python train.py --n_layer=11 --n_kv_head=3 --norm_eps=1e-06 --qk_norm=false --attn_scale=0.125 --tie_embeddings=true --optimizer="soap_variant" --lr=0.00511 --weight_decay=0.087 --grad_clip=1.0 --doc_mask=true --dataset="wikipedia_en"
Each number is 128 + 32 x the weight over its row's rms, rounded and kept within 0 to 255. Layers, rows and columns count from 0. Numbers have three digits each. The size before them is the row's rms in percent of the matrix's.

# layer 2 MLP gate, 512x192, rms 0.119, rows 319-390, columns 128-191
102:160104127141056138163139150098094189178079075156186107112112096132119105118126109101103139143168188071115097070167129134125095127154169130147147163134072141127097137122137079093070128175141067
086:111126170140098122155170144127117148135099123133156119222129111115111106183119131133133173139185141101116136134143153073118109158079177192035176183139155085081106179111111045210124094157130197
100:199150159145140127189163151125087122147136081133141109158090135127097145165176095143111127123152104136141145067108092145133084123098159198143133081180102129091109174107226106133127186094126108
104:170086140075119067055127083109122156045127147130132160095108112140147127180097114115115204143121092073124101167105105082083112117167146024132142161107168106110178131115094210151134091119132145
100:123103079135078133106195092086174177113126097148103142152121095084181090129152126195064143170113153101126165125135181096131087130144133090141127170117167089094137071183121112133113108145090135
101:117186117136135123174088190103102140163119084101191123080106098095120102086141117132102130172109088156125165109115133153125150158152094140124140132137140148175153109111139108142183209090122192
109:143135103147122137140157130121104157096119124120150104164137127170136179168091105134139174114091068105072158135132170105124178128100091145097109057109162149127117111107139171223124138159179068
099:094125204150051180167157221162130102117107142116116127095096122071075115151188183163092140142186095105126121152131118105163110140125175164152133156091122131110076114123102128106119165062120116
104:175155112092127148122150143078154134119160155149129124129141106127143033189108138062116171097083121050095137125142115143146120092064117153153155151133126091140140149174128053164123171081096139
106:135128043149208115104090136171115136112134203117145183134179155081143137155126126132150157083142135140142124144141121104153121116119080061090073165120104091125149140069124141192154115089164170
083:182076184095119127146189110122157117076104158105066084110091110151134136125108081044147105098107147090082093168103151076166115086141123117101150171127165157133149148160105090110139114138162118
095:050110130151151130115123153104077146092111109152102149071102122165127155097170149149147088163150106111142140132106151145082137162135147094113161102150143148077103115159170141144153122081180150
100:146160079142157120099119100131114146196153130094146125220157153122111149139063109078149160172103140089158139134149110128125061133198069098145089087092105061173148097154136175081153171113145099
095:172094167124109118147196090104145170146100070131143152120114110111136152108145135153151131096132084089112060167150148109113112100076086166217128187140175138174147134122152160111172208138141073
100:153168064132103150125097138114121113154141122119104134215163172125055117140136067106107108135145112094139114164154152053075147108178182143130149135142136147092157101115205100157093125132110140
096:105124105123115060063171141115164119128135139151155192157104161022135122158120119125078153109159151110147182102135115116124159098109106133079138136102216097090115142047155102174120151040114154
104:169116101184146104173127149174143096125088182175145144124113135138143103131151094098112103171130137184098134141116093148173156152121138132118140170064096152095208062196119144133175138173118070
101:082117086108079086072097172150167123117135132164153169067125098060150137082112140189146128135102154120138151116105107135174182160139053187148132146124126099055094128180127145102079150160131120
101:113156134145089123182182118144117170109169113163192135131098157096073152178101121097145113124141115140146082168128119050135138186046130117077147153094145174124113084047115158081156079119139127
105:145098132135166162077097077143157112124177126081088138118126138073105151132084159123112095162141106131154134097055138132161106153160139132119073135115107175101134141129114197139105148089164094
099:120148135116136177120163178103119182112096150079112188080072154149144167135095113123131178163155125120111114138208129133118089115139070116122081199138131157100140125122119128122144098077116149
085:090164101129103136114147093137175173125150157098163137104147115133080165115151101103173131006202122131130115115175122155141089120094103167191129094133134181143165098143146051074165092132082065
108:127126124150146149057114112111096086069180130138166112147119122089119144115145128156100150130114132123121154119086110120136113179113153093150148095172153144161070141159109126141067154128142158
103:170096183097083086093106143138165130122110105157157089170116107163126093073118142122131152156194128176125119120159121194133099135133134118186153121148084074130141114157122128152201203111155169
104:145098108132156096129163100117175143100161113164108214113102133109051104089070123057119128078131108100150128174095144104137135130083110112072138090124171087139125128150131149162165105214116145
105:113171137102130118103113097158107128156113122130178148165108176130193101107138074158123115135172144105068090112089163125066163112082138176073142095120160192181138163184178089157121163157072082
096:195177119114101074099148079137116110191094133119095061113166137094129130141125168139141149168102133068180095185160151135167073151198146130114167110140149122121091083090157103136112105144146111
090:065076105111122144215186155144107154127162186161122136126124116110120112131142082139139169136114125123148170141165166127119166081175103124141098138143104166105116095121148114137165166183146152
096:123123115184117081145117142120052190132119122117131057150129127067133161136157143144096137176146121101064116112096093163161131169120165049102092147119081114127176126150102091103145150098162105
085:154139117192089142156092102106134151197174109115151054176104120139156129108095128104110171127140098128105161048066119151165111106165172190147147134149102109191088169108152080123072126130096138
102:154100130139144115160135096088138113107061103100124172130119098114174161176158149116158110129115127131093094168135101116141179136112182159186101118106136076058169116149095080109187158195114177
092:121136113110130108056128142147141059092052183126178175138123184106111125133167121138129172128144137121061136088105116113140150145099123110142097157165133149077101126125100216167120129141179110
095:089117127158173142190087086057083109157149126144076096113112154146110187141085185088082184088108092138100099128107090057113130151149118140186100084150030106143110086081152101068125148101104080
111:134123130124105169167151162127137172147143139135148136149106150132108061149163147071139160096165080127133093125199143135166115042117182035095155146148134098153120145077121091148089148112154052
101:117165059148145115142088148124148159114121117085140097106198118131117095085097116157117197122172071175129110157123126097053163077115149176122171121101119130063126078118099107127133150161073070
095:176130062088132123154141056116186119138117112144158078099143101092132141136144119116138079162169123124122117105109134108194099167151130192131137120169132128176161146096156153177172190126150093
105:199172152121148056171146105130067123152129085105104060182139136140106150154143109186107169125094174158097140121130145137109125160136145093151131144146119084132152153134153106096167181092097117
103:096137116181106137126106088078132135094087115071076155127116127110128147138098126114092142056078090094120124133096141023156090099182165155116175106157166146094077166162178170158103127199069096
104:142115128128163148193133116056111140163116180117151094085060168099141167128101120087137163081096143152119165147119103174151137107170119173101142165155123127100128154113114156123100145196126110
101:112091107122117085167095101210098120082155130177142141118118150168103119105105062130110094159073123170124096133094159180124131113200126090120124147150146200140103145123161101114161132126159159
102:164103161163100090158175081103073107097158165146188124181070200173131073065081119128109144127150145132111112155037127148155146101138167114058169130174104166131080147096071113113114140078147072
106:061163096144116115066104120151130138101134155136128162111137094070127167140132147125087191122126166159183124150021160053136056167082154164125144135165148106138110157108173111129150125159149100
103:088117110158158148181151130153164140158094116154140169149085142136118092133137114122095110113173135156163176115076162099119115139102119088107155128122103162106114089123142123128163146092107122
100:096170178121116154100133100165115094131076101123181133197165096162199109103154134163108095087140200120156089180153135088146081084100094146192149126099103100114072141199121123116067128097159145
093:168108123189142122153161059131106157096145196170085104130140159126165176126134122135162118157120147125136084109136096119048154105178096122207123115131104122132121128153075107112193146166127126
087:145132132098170139087128148100090165163057133158165110183190167133159165120104109110161148131128154107064073098146174145127078104076113100152175128168131070133102112135127060117145140146127126
088:107118144124096103145152117119187170161126098149117104121179121162157061115143132115171153101171145103145088177193112139159124100138132096143106138119162115131148122099151113149142144100125146
098:081115140072080129113165083085120160116124195087091140128138115089178116182128131132155164129104151120099092135174100100166107144107123149128160154183156144153093105154116161165147130120086141
100:087149143107160157185113117114105161164121148131108111097135098130116118147159160133143032125128125140111099155137060136121143079113133127135159128143074143155106134087156113153160184132130185
092:161150204141115089148147157103132092122116127169127138110064116099135168098127148154112192174106172109127064163105154157149101153124124075078124142194127106104132096127103133154138162129138155
096:128155128134188132082177134158130071120138127152138083125139079152162160146108156107173167135118144144127106120094188237142127138108140112121075096162082014140098185107146184132157157158153117
085:147079172139094100162095145120110105148149106132156151147161132106135101144178070152105110121179174094089136197134167103134153088129098131132178144155052146087160147099182087121119213186143154
104:122128034114194151104155051112162150116159072158185127099074087089109135154170135178147151139153103117172112101148182157101119088117183111068141121173084148131109098093088146178193132106160082
108:090158127129147125088156124101093146172134083133112138159108146143138108169144130127140083126101172103143125138076104169057068130142093127056111130170187099131016146096134102074122143076125138
077:125100139113200112136128130101164133121090153125139104112092082116129105138103171142184134144230134106114107130069199094110135110160117110074111160172148163095168111149132101100172144131129109
105:118129091152103099138107146164163119137177138144116120154146158084151160141132152128078121127165153141098096084129151073120118100160088152143124172088111065140155096187068091098137175100141146
099:107155164122163169116182093141126134148157123111098113150087169117116152124152148166170113085163114193145148092132117149158149147167201072110121108084170192169115128169124127137095204129085157
090:087098094140085117111105166094110227151141118165135109076108116089183083158132150146142108091114149111157157157107173140128142112130127152129144117185150142107095137145102140112133197115107117
099:092136178158094153124187112096135125138128113094158129055133141095104156128146156144195171067175162117109091146148118107092150110088105100088122104168085146104127112122136096112118074131116165
108:113135169176141114101175112125131114082121139172136172133109179171114062097121098109132130121102117120090095149035193134175134099132118152135137152103149207144150141134116180097132087149135106
105:122146129167155151118186079122118131082146139229086093099118177122189134095120118096168109072124110114116105070182114126148148120147139150088106114114185144147087124115156170130122094132138129
098:067164161150121091160107146102187119130126133135128104107097136114099098115157158176084090143165140096171169142156167107116150145103122092112128073086110128124156101178146081100115123125122159
103:070122100073167072130136089134105117132092125082132168162133200097146095133133098118130154133183154206125134099130079086154121123144098144101170117169126145135102172110159089138153174044131090
109:113116110128176109107136079137161090181091108112152109067151094087162139124127155221151116176104059120151109119204184194092135150074069185117122061110157114146155127071140100210138188126153144
102:163127161174120150174082118028138151174180146139147106160096135168133152145095131089124175091147107100080076081148137127123101083159154160162144135131052064080116084140145106145155139106182110
114:104146149128129173117150077099196111083131100181148154115154112167102092128126168075134185122104095065183115117082149078128139089134128124183094075178164166096142126096081151111088151108070113
116:138161111116157127111115112152113123166160072132124158132171139113139113101167075112138112133118150194129102115097132149141097163151062159193113152148159133126065139134119131068204089001108113
098:138107150173120118112128112152119172137117138188189091115147105095158157111139161158200102083137137096092101158182148193183133157119119100158138150125210096090219165192148150063112112175096164
100:127120094117085155173130134092122086103110181175106122085068177141119152127147108141103175131166087088124148154132121083069151102138159224130159076166133159107147126211131130112117115138169162
100:069120071153064105071102133074118111175151116135104150128080114113158135160166143156113086109083170135119154076104050101152161077162106128105098122149070108131167162113148117158167140088151132
093:166119087173114085115153097077095205093182149175082117153120133138116114180102128128141153110149128132086125137126152084142104095123187095143129121130092143140143151132094107125120087069122060
128:082121126142131131079177088110131130130113103147102109137111106136169147066096110095163174185088147102197117183120143153139153125121146126038094082109207107141090110120073139129032131076178129
# layer 2 MLP up, 512x192, rms 0.117, rows 319-389, columns 128-191
097:165105154174211123058069162068136105106149102153134124166147100128166145131143094137180130167097107224153073092102103076151141158137158130156160108147124157160166125081163157072119157122127086
103:122147122163169131105118128179114093081130150126138116092149127107144153073127119128160151179137146111143118181183128147113226172144124120142121160081135123157102184147113198141153075173153166
088:152165122086067135115109109159148103105153064102097120101138159182126081164142109112142079075146076129183096097138082141112154082118070194143092106092185167126126157151089099148178158119158167
103:152084116115115138089102092202085098168170086174090087130126135174178170135120160132140136122116143131084120119124144088141187176134141110108078155101142110081090147151108117139134126137142132
099:142144100148152155109188139163129135163198150197110155146129125100151187129141149097102135171113101121145118087124075153146080174136135127122083092163105120137138100049145141105110153140088098
093:122132168141176093093110113175131089135125128079100107171176131153133152137120128121156178100148118189093090089128143155122119125133126156119142079124087151141140149151113080143150095133113155
108:173110065104093095144065154135102136091089204176063132164099127161132126131144113141153070135100070122077124154115125074125124129211216150187134173104102136079169124141107198147121152132119105
100:133124177165129174181128146114179077126144161122241170111100119114133120126193132195180142128126108163079108140163170171090164152089110103158144143119118131123085117119140139169117137139129123
093:163088107123185118175126093137100193148146134141090087142191170106099123121124101079141106104113125125103078111162146130125120151087149160090103100103127105098154140133134075131161139118109153
106:126162129113169079099143075103168100112096089133120096090150214096115144155110091147118145112097135089097100103148100084102109150103089173145091130122111072107087086187121126128082125130154082
107:137075162107174114115145119135131073150121149099155106080154119148142199179128111105152118138184143166126101088135105149158105115165150159098178060108080108122111119132099084114062121149122139
090:152080139148114161143160153122172169135100108118104122130118178121194164078104148158037116124133111127108095143096180104052099084155183108153125167122098082139156077156125102161131124065106122
104:102135127083078135128070192139131153146146123138148172079167113139110095135113157130124188133130173169175131133098204117107128057121089124134200133071053106094090147164159107113105118087155118
104:107143129101076117108132160079100116105127134201108063147078154139070140092116144090107112118203106100110127093090106183102101161104156088104122088088107090103093077076112135114173087105167109
098:088132147125143124094158164180116182164101148104137151116105173097049095179139176050087128080169107072132078136192145061153130093110179117152133122153140145108137154127166125143084086145098162
097:066127118162129139130131094086140079147140126147098141086134055061108149131138154148077167175106131093201107138125095085111196178125141141107133141125120131121083146163107137178115207113084170
091:122069108169071101129163143028083156127080090158200175167125201114144085159081132056145128155121161126098097106094088160187146130124167119166179160091150142083161133124103110116125136120076106
104:133119090080100147111150158081104161105180156118170147184134155138068106068088127115081183148108076124089157132108092147079134129089109142102130168125119181149111184146145088163078100115128100
096:101078144141187170154132138115127087135125148152126090139134090142087168141145168153133068064133154150138108130110070137135072162198130212117198153140088081092133124115141158111170107163137125
106:161081167141157107108114098123138153140093101145126165104098149128107172069148163089155099128069166118161104144169167115153184168097141137103131117156182117129139116123136144189147158129107143
098:114100146116170122118105145143094118108120172146119115127179156113109113157147128128192146061152076149101154086082134147148158146154133120172112131154082176088149112069102147075151149130149108
106:155152113175125140148119140138095116093104126098117139151167043102109083153170167189164138111177126100117107089114111101120102196107148106070167119147063160088152170135153110094141062109116181
091:130146140117118082121138135101193161084092106097132120168106098129098115132125118090090120103181150146153081152124139126050125185078080155085151100116145162171120145129131156092078094067164137
090:089110152098108106161176116166143166057167179125045123153098143177134144126114127084122110126116148097131127125117113139083148090146185124120122168102141140071180109092110082149168154126142184
089:144143092101125145089107107164112124054120163136048150056140141146167147185173139145062067165125135141167126133112065084160085112138121120166125146119059128156110140131136174146142097074142146
121:093151118113105147131136107103151190157170116143125180112122073102114121104115105189095064161126171063141142135136158135099104127123110135141074107126158142116120126187172205135160144170122091
093:158101159121104114107114125160076144159167133131162067156128121150150156159136069136130050107156077111145156142178158168171186071131165148119106144118088131150114063091096142088140150132143072
103:078121109095130125150102135141135127177165102105137157139085120167128228102136126094111115096124136166109138132095147183091176065082032180141156164145085122157129115154154112135127147147176155
098:074093100150162054137173096134162125144137119171154134145124101089131125156081128107097092122091138191144092137081119148167133140137126063153163123132091118161085133164100117106115154118134164
101:075149096114129204127121199112154109099089209073199080085162110132101075129139143146136128133121147161107133116120073175128135144107149154134167173085195142119122166157160109206083155194115152
086:134147193155155128075130122123187130142184118123069135126147101121184104121108160109133135185143142093145082128150144139139107091139071110128146059119119089152204172129114100143115133102126151
095:083151086083147127155160123104095080122113147114139140144134110135106114101146132097121092156107085162161112093158145111165099098164150138135177172103143150130083193108113159120149088057055185
097:078154132175140109034153088176124155089142110111135120140156140090111172144179178159137070103066142064149103114120125132183099134166103142095197170144101066084144141062071147118149154137166090
102:158118094154147135198066091113142090137111157143118096105165130175110119142157083097119182085139146104146153103077154152145122137129109105098109111111129193095104111075129132143145204181144135
104:154111141155160157082102043116136087141065148100140080167151063108081128149133129098119170160090115092173138098113128147113116141108070127121121177178140140088110103158144106076099135135125149
095:137141119138068129109168114142158156135108148082119084112156099137127146161124184120143114164186144144130107193107134064095078118104116115092169138097157195148141109122143157100142113166037124
096:103077151156192121084190034119121174149109130125082158104127155106154124171178123122137094071137120160218145075164123157168141087131191088116091104132126155119119098132131164122134117161128130
101:150164126100123047117119098102126112118119148098160129152132043107128124139076127176107084048126163094114146121163106147127120115113107127195135109129145012157168091131091190106187123152165096
086:065131165114145077129046121079081104165050141120095133172184122159194157176143124137096154178145105120123162115138134167134088072124178133081123061112054106106154143125124161157133124164189117
099:104142121112163120158124162120109085153052062043131048177133086112156096110117107125139153118098108150098152145077075144127148080129193096138142122090135172152091141181122173150148137119086116
096:141144132121077072177127118148129101106146102135131167160093184158177077106100061092112076099154193154159119119126075150107104168143119094125092025094197115138146130176135097133142161124119027
093:139138131087066091105103153130124155164142108142119081096129122132155174155138184169120188128162114184081169120108088155111171090094165108119148181152109140086145161110112124100149136202100147
093:088169148101149186130106086130120124147100116102173079108141119218096156120135156141136129136165111124107126158182202162086103124105088132129113110158123180116103116111134045148115174077129127
101:106184094103116164102054111165163091126090081182129120171134128107193101102115086168134092162122103117137115127117071169155121170129109061074140129145150121158119132161130143109132185140089162
105:150161102122107096193105195055096146171081162153111092154072139136127170124122170128110151162150098100115158102173192135168168120149155090068091130141068059131162065101126141141095152100178081
103:043201120109136189110129144172175114103076129123133121105192087140093115171155130185169141130094097097139113128172098151161108114126120113120113113115105110103090054152158116118058153135181169
097:106174109166100110137143138186150080143160147104066083110076156139194128141142105126116177061115176123163141155146096172114067131151158174132110099062102146150133130078082107097133133118141146
105:140114129108109120157124160182146098130142078128175122164122126143118124170097121071100163117177121112209125119134141119098157070119123159139104100121089103170117144140167107130080148103189205
093:208152115104150157140138100182083124145171112126121175102112102169181097112156191178150084092146081102116137116141077121091199158068129135139155068118112111114107080179069145090154127180091078
097:225160096084121119147130073102147136155085127124189166110170064118084154118119124095163138145143132088166110057117101149126133158150115085170120120133158152146163108189169132144155082176128079
093:085109110113136156123133118182097138109088108123109168086160107143157087112152170146173072196140187094105122154121106167201124152133104159116061048112175116111140179104100173120139148178180207
106:119115150139061087123181142114099143128114154117157123123144098148139151127090069083095175118148107078121145130141157157142078045159140089123187141117136100112144133142158045142173129100161089
098:114138083135212130095158111175073170110101170142140097144134169187125167126118102167148103142136111144101129085099157165124137128148142130102116165141111077131109159065139155161144209112177129
106:103086134126076074170161074140186123165165053144146136127163180145107156130101119133122104092130132141135114145127110130149183159214083161139115111149180122156113158138114096141147124130088098
113:124037087164150093153122175103088124125083090075139119159130179159099147160177062134121149117090103177121078118122134149127148140143164058145149153145080130116147113103141102183109137174198098
104:076130161154114219157135162137101107118071167134131128119126083104140125134126123134163182102156153173067141155113144151145119135161081113094153078132150072136119103135134055114066087146133101
100:153102146119123109102083078096113116153186177122130079154108115175148121128143128141132187087126100161113163078118126131143128112187167072087177159050100107141160112117134133154154114125096109
102:101130101134154124115173097186104079117098145094136112139185154134147151138103112080178129063155124120141134094097172131146125177088077117116072065129197126166106110130070167084177107105125112
096:130090146141128100137152046165086152151183141103095136110150113135105140119158124139112127142105212135159132134120125129053102125101130154162127111151146103120113157189127068173177147113126176
091:112116133089137163056105132180139141133149152101161173191162081056148144107126054112086176119129146146144178079086151132142143183162070118131146116072136181092144147137181170169091088142117117
081:146139111157147083139116102111122122152190130115152126083123129135138175154127114122080152150103121136142086170136091141122155114122097123153111060100046119156111152099113183159146149101186093
095:131163084157143103116124183203114139095117135115152174103165119100160077103181141130149170153121120155225115068092122131086109102106150154139131127113146192113135133079097141216104070160166118
095:081106179150079167096154124163128112087097160121088168150101145179113117124154111147038190138150070125114124158139086068098139119172189123175135116107101119091138173120120162117102113119171072
110:158123113118186148126145143145082062173146129130101111127135132111073032164151107163124124141149154103130109185114033173191075130168133123115150160167083078067157094095139139123083158135149128
101:123142172154120117088114154105081175165152103124110059118136079080090162136075151097138114200136200107102123091051184139099165137114131141169151136097161105142115099148142053092092120137108105
100:102139211112165123129042122100131177151118129083165144198172166182170071089163098120155127086131149114062122134170152054133117112112115164178109100113122145192124133113129153151109065113114116
106:200064146149118089153162144150177186163144102139127138111102148175087165073145120178125107134069161117160124105143094123089095097098078157134122151080183118091166150126150141125097082080131183
088:157147136120049134140116152101096168107158095098123141140105153128122105116120094116138094122119138171128144158157127082128130118112163128132111141098097176103116165122139171126070095064075080
099:118111132085157149151151096102084089096114094088090211130069177147102108161125107177116093149083191105158147138149070136140154131150143164085177092143162104082140145139119115124137169171113110
095:155160083134070103182156122130130159144179101096107147125152136136145142097114154100159145144166041156121141118104112041119089180082112155132087176167135162101132162109149106143173181056106099
102:086116129131148151151076097110117175107190082092146169089121099120071112141073108187108148130112175117186182125160131136108159096139194110134185131127138138142090174126185113101122135101076115
# layer 2 MLP down (transposed), 512x192, rms 0.106, rows 319-389, columns 128-191
095:077104152130045139186175139196091172168075095120152119124105082137137147154122177157064142121111174043117149135169167170117085077130179134100119128100107122110095139118138127170048117176169128
090:106108125085111128135129157088150151180101058133144148175112137123125114182096151143144140113122114161155151106102184120131086118089129142078147109175121129096125101096131048149068145117128124
100:154147178172126139170194130130092098174078138178172104136086125128086153141130134124077140128145120112139133139083082126160099183099181126124164093126076093101117154141221165071139136094082128
109:162096158080155021086125118147091094098105169082125142114113140120092142129130121163123155107083129099114104141126099121081151093151097097101105150079132101098157101147076176143128112121135162
097:165109147127093087131075103127148132089133087055174142128087093131130104135165095164141100084139148114117160133158147108118148112140096102156075144120128104068138180191156139144131080101179160
102:049189110096095115126099199111155129115159070153193112112139103127169080078143136129105132190100128158114152083076168127147113141153110131090170129116122165163156119085138114150205161113134174
109:120138168083145083117148130127106102163113110126083102134124159167068119160131115159118084118154177121190143120165174095161144174160106144175124126093112119130090095180125128115128131069158229
096:083114145126102115128138123165107140152126089106009130125127073114135128149137170102159154159153140072162120108105127089183057166161185147125136097135128136138099132106071132103108128106127124
091:081091182176098122096119094139107115146135096134175113120063138145131187093155133223115106114186131167158136139151147118124093116189152072104148110160160133169129107084150195125098079145194118
108:088152123134159098147150096125131103118153148118119200095176123096160182184125116099168079054121151063140156128179085107156088071116120168193149146156114143116164196095095154155133114158181093
092:123143116125119142118123156147126175102113109130098108179094157103108055076118096150145110127093115101084120169115158107094153162103120133187091158142137159123108130124170154149208159089122152
092:187121141091161126148118086139123146141156171057127121153184086102140133124120107098130167110092133157126142062161118135209125130120139125148082164076124158142130189112110071137111146255132084
103:176138180103131119112098132147121096160184179124145111173191109128106159130119129111111137135139144106112074107127120146160122077169076130126101117083152084100126111184100122144125156091130110
095:134087146140159106148198127180141127200106090086137189099163083142151149148149098178156122132095101143156103170152147057167169101197117153193131148160211198187122183168125120138133163135119118
096:175095098127139157139099061101142077163147103174076103139174073172145121139115106179168105141123144190176149116066120107092176174128069124120030110114128093124082136113117090104138156111123107
093:138168133087082135061148088125102121121106091133111099110162139143153081117117108137138141127111141166110158126119136181173079105070079122157109069101185139092160136058149156107094087173153089
106:139125153091118137087146120100123136122118121063105095144132084123128186124122143170155122101181102099129106115140185102111129114157116074123168135151168092143079142053119095125104122122111176
104:153121164149122159131096049161103106182150105097137064090132182094119143143121123166133085116136123080136074128105160109071122132164068107143152181167180146112162121119155101058087098099174135
103:153202093142086136096127143104114140085106125080093162119122141124182080134098141099121144176074125133102138143154193127141188091078140117112133139152120108094131103150108100128112112090069141
105:110083163093137160113155045101133080117139143078131101102163117064091175157114125153122112143143105074137186084141095158152105172128074081138072092129092179141144111141105175117145088094175122
098:158128138168096175112182149128130160137141116133146176084081150207172160129102103079058121186130114141144123143224129135157112084091058077080124165081121103138133124176132117153099113104130140
094:109155146091099112087151110078179128184147112151192136109138223097083182100084099126074098121084138143134153151129093105132139081128121134180107128116149103175080092121082137184137155148101056
099:137149119158188175130112149147144111118137168116129146135155113092128091103118134107091184191149107119101140087150116102167171157147130091125109103058148109159136110132172152125088132108101131
099:114124071152178189153105161100100139131158152078159171057099134079122089178144135131128121104051135124166099106107150079154125128085079126107109128131173171153113105138122178101067097168085079
097:135122122137119106173110118077186150136167087127125171167090135124077148117070117077113146076153136153141153173092137148114154136122080119050155123097193060120135119126146078117177172232160117
123:113132180129133160145140128100155222201180115112128161103143119115097106156113142153132080145117159090151145105071176166081110132167147097141108110102129141099146115115163147202116149141109099
103:152155141097101087160111080152114067133090080145095098114184141108113115133130203141160178143070099123135074179122166101126118211187115128146119091117142089109085118100157096178130090122182122
093:159122110155161169188125148136094154086129154132129106110156109084135063147110149188145136149136091104137111142144110091157091134193226077129068074113156126093095118123090143122125103137085132
095:137136160123077150129085125110086155134136158112097169103097122137147105114132083107176162144173188096111130173117147122127137089136121187085129127152185150155155101108105145184163091155103112
091:179126150130161076093148097172093167123152070190094202166120104110128150118151107135127117144131121091166108164144203104139157138144105103124080070162053101146146088103109124054148104081158122
101:139150120087144132136130151137123162169143167141120094177152144155065155128127088090104131137154154153139203104157164149115122121122102108130109144160091169152084129152151162169095147119196093
100:130138121114095093067135144166127048126070151105186142071150129091104157199163119110126150070143141138124187059126107119134154118119164136142134158184105146104098116156156195136142128127193144
096:130104130097113157196100135077110117162098099099099114155109116194136123121111155060084212127166130174107125147133099069097116174104110131162054075139088136182110086114199142144094132091135095
102:097053190110121140126169144138145158128166132146165128110038136091130141107143148130138101146091072171164143137148141122139069044113127124160162136135155094188128111180150161087100126012152092
098:146086137123049103115208140156081136150156167205138128138075137111139139154067129099135099152108200103104128177139098106216137091178156110095132122132163121156144163144154147164119109110150155
097:107104174185145126132090144131077152139188148114152194169072147114119082133121091155118156105063113151152151083162169173106183103111121095127135157123115081090139143153142087119149099100114180
092:172159099094082104181097138121094094156142108124155070153139157115118127121125118143122185169160154122067112129119133104093094215105108128180143127115120123137145158142159129111121176064125145
105:150152110135190131152166141140159172163190147165126161159138117108060067150171151069162164140131164146104109119155068150150114164108077177120164167107147139148126071059079061137070120043175141
101:162134139131127174148163109093130131119137155139158080084069187133102186101108122127114132124085129176135160167136087167126129132165096152147124133162162105115144113100139160119103123162156128
100:129102060164077140063128135156125077136182147102156191112119099123121146151139110141139134093115135135132155113198140144144134164080142179124165124128126085110136125066123071107095119088130137
093:112070104167185163157148128089170153163123111152155097144130131160072107085089183153109164138081093115059113169097166118181129154156162117115131166156036140142077165064111149110111090128100166
105:163179138122155109166063109129142147115137150082174076137094108065135112133158072164136162100113123118123124135118158124173058172139162136180098104097114172133109119148117176155161106138144146
100:111102094183167098168143165124166121182129130221129183109106155101164111147111124139068111106148129186158175113067126086120134103109111097119142193109132131115126165151100185122154080074130078
108:125168175115155163110140104159070089133090088083180136149191143172134130103147118170094151078103152114131112144156119116087105116147102189215137125064093099093079171200138109119082123111150119
097:095111118121133136069124104213140123169146075129138137148141086101154071100097060140160140122113155138199116156100075169115069091108149171141179111082162154149126125174132094106130124144113171
093:180092110152173107116125156077078096143132116176137129138092154127175126093122122064101131154148121130102114089094152114143124132132155120154188147187157160105142180108123126116164080149109129
093:176096132125171142111117118100097140128090106166171115138153100118058098127127118136142076188157116145130135064088144099120188096110102104119117139219152110110151125181177096120122140098111119
095:108148132117119136101170095078136181131145184096100130096137135125128158072160121154162147155080128139048136138122093132173123146132177087098152121120173125129165084150076144154142107132117075
107:106109105126145121111090158119140089136173168110099134130102109147119104091049144156091090235145145189152091091077100123151098167119129142143105168102121146126111146085168151133119128114147152
093:112154158200139137130123133156104118110149125138125121114070172160158115087095090122096158129101154145103140183137134131147122117117086110100147191131068134079105128102127147100127156151102168
098:121118098107139129056164166162172116096144110174109130099160095143137127142081180113110168101168083154110107139121163194127116082104121175155108117144114094153107206157114156109132144125103095
089:149119126124144137143062122119109131122137112107124147142065146089128106124121177137167057177140140129091133120099118116104187180082104190100086122159121152115119087122134175124102134170115137
103:104087064087139149128125099098164091134219055158117115079077082054097113122168110150172140140151163140174095110149186143100152094152158133068169151174097184112102085082119141168163084165120088
112:130123114171138171130108126123109106115118131107099166149128202143167125086173154081163059135168138169061124142174090104104154112062124093142136099136142139130069095097110143118100158173163135
092:125178149120106158094110085135173135142143138154148145131122083111165100110074207081145089151189169130130168164120130112115127135124117198096136108135161167127131122159143137081151124093053141
105:129096164101179163143137150102171139088080146139122130125092109151137115203153151092191189144135147070134164119184219223124108132170153112147121078152114170094167097141171167144135082123109139
111:173107096180147109128104146099115125144096149132197170104148115103140082128108084095090100178121179087075119156134162069121114130090113150214090145210120075083171135077123125087149105089151129
096:166090161121135139113085148080159159158189091183155146085095125072086133088144127168114112158100159158138112149166142133111139071164107160153165183142098125090153159119174109153080162120130114
108:117134075119117156139102111125149130115142157114097121138133057135178117138116101131090118176147180110173171163175150132190091166109177106150144191152183167112084113131137147151132098133118121
103:087145156218136124149200107117131150133120117179093115111126161178095072123134139140144083130087099140054079153045174125168110088122149141147115130111156159148115120125062152092121131115143145
100:100163120155186136107166104143097159107152134202100132165124191138178141105128113111146113085144104112106083045162093164117114161143161121101092134133188103119090128138203150157122124115101117
096:113155113118105139120111081113200137122160146140153116184123097101111120114075125107080112137120091093090179155133101095180203132116124107069074112064083116102149129116167089077107133111155161
095:157132120055143114138159081151194133142129140120136104146099151117158089099112127063148107144218159168116117098098129078188087093139093139107143098159161156154134121178093104135146158087120114
107:172111155165096153142112104088099184081137127122138216128095165125132174127168123117128135078166165123107163199092122069174114141141179069099129147102145150142072156131100117069121090127093115
102:155154108137079177168179103163101120063085126121141156117167103133117167122137143197151073115096112213145179163114059072151139149175114098109072169157174115180148189140075112119149126094145100
095:152120055104098110132132115140106124084098119231089138063159114099138134113132190128085144156116116117218119116128122134118158106140117131118101099165149092074136143144080162087123156150185131
106:069181135101165129092128132133127086152168091147080126151133109104145175123169131128101142198073106154114125132092150150114102131211126105154093160124119137086098121142086105134158130069149107
098:137161137178132133094148121138088144129123162156152163118168127093140131125170159084149099095128107077111111155170174236175089160081108100104122131146222101072184144194118120120147084159161141
101:097106124203147120108132107113129189140162076060152143218197053138116104174110161137123152113100135169133138105086155130097096178071095083162115161133084091101148134122116118222144103157141152
106:163108126131208126164145118116127154066121165108126113142111140157141120148090120071095136186189126130113155201194195163164111127168175121133181123114164091161087096162070142084114150181101113
094:144138166141107106141163185149172113192062191129100154167125132087186131073197155103146075108132082140100104110094110098163094128120080178149055133147155131094107094150134117183103113110197169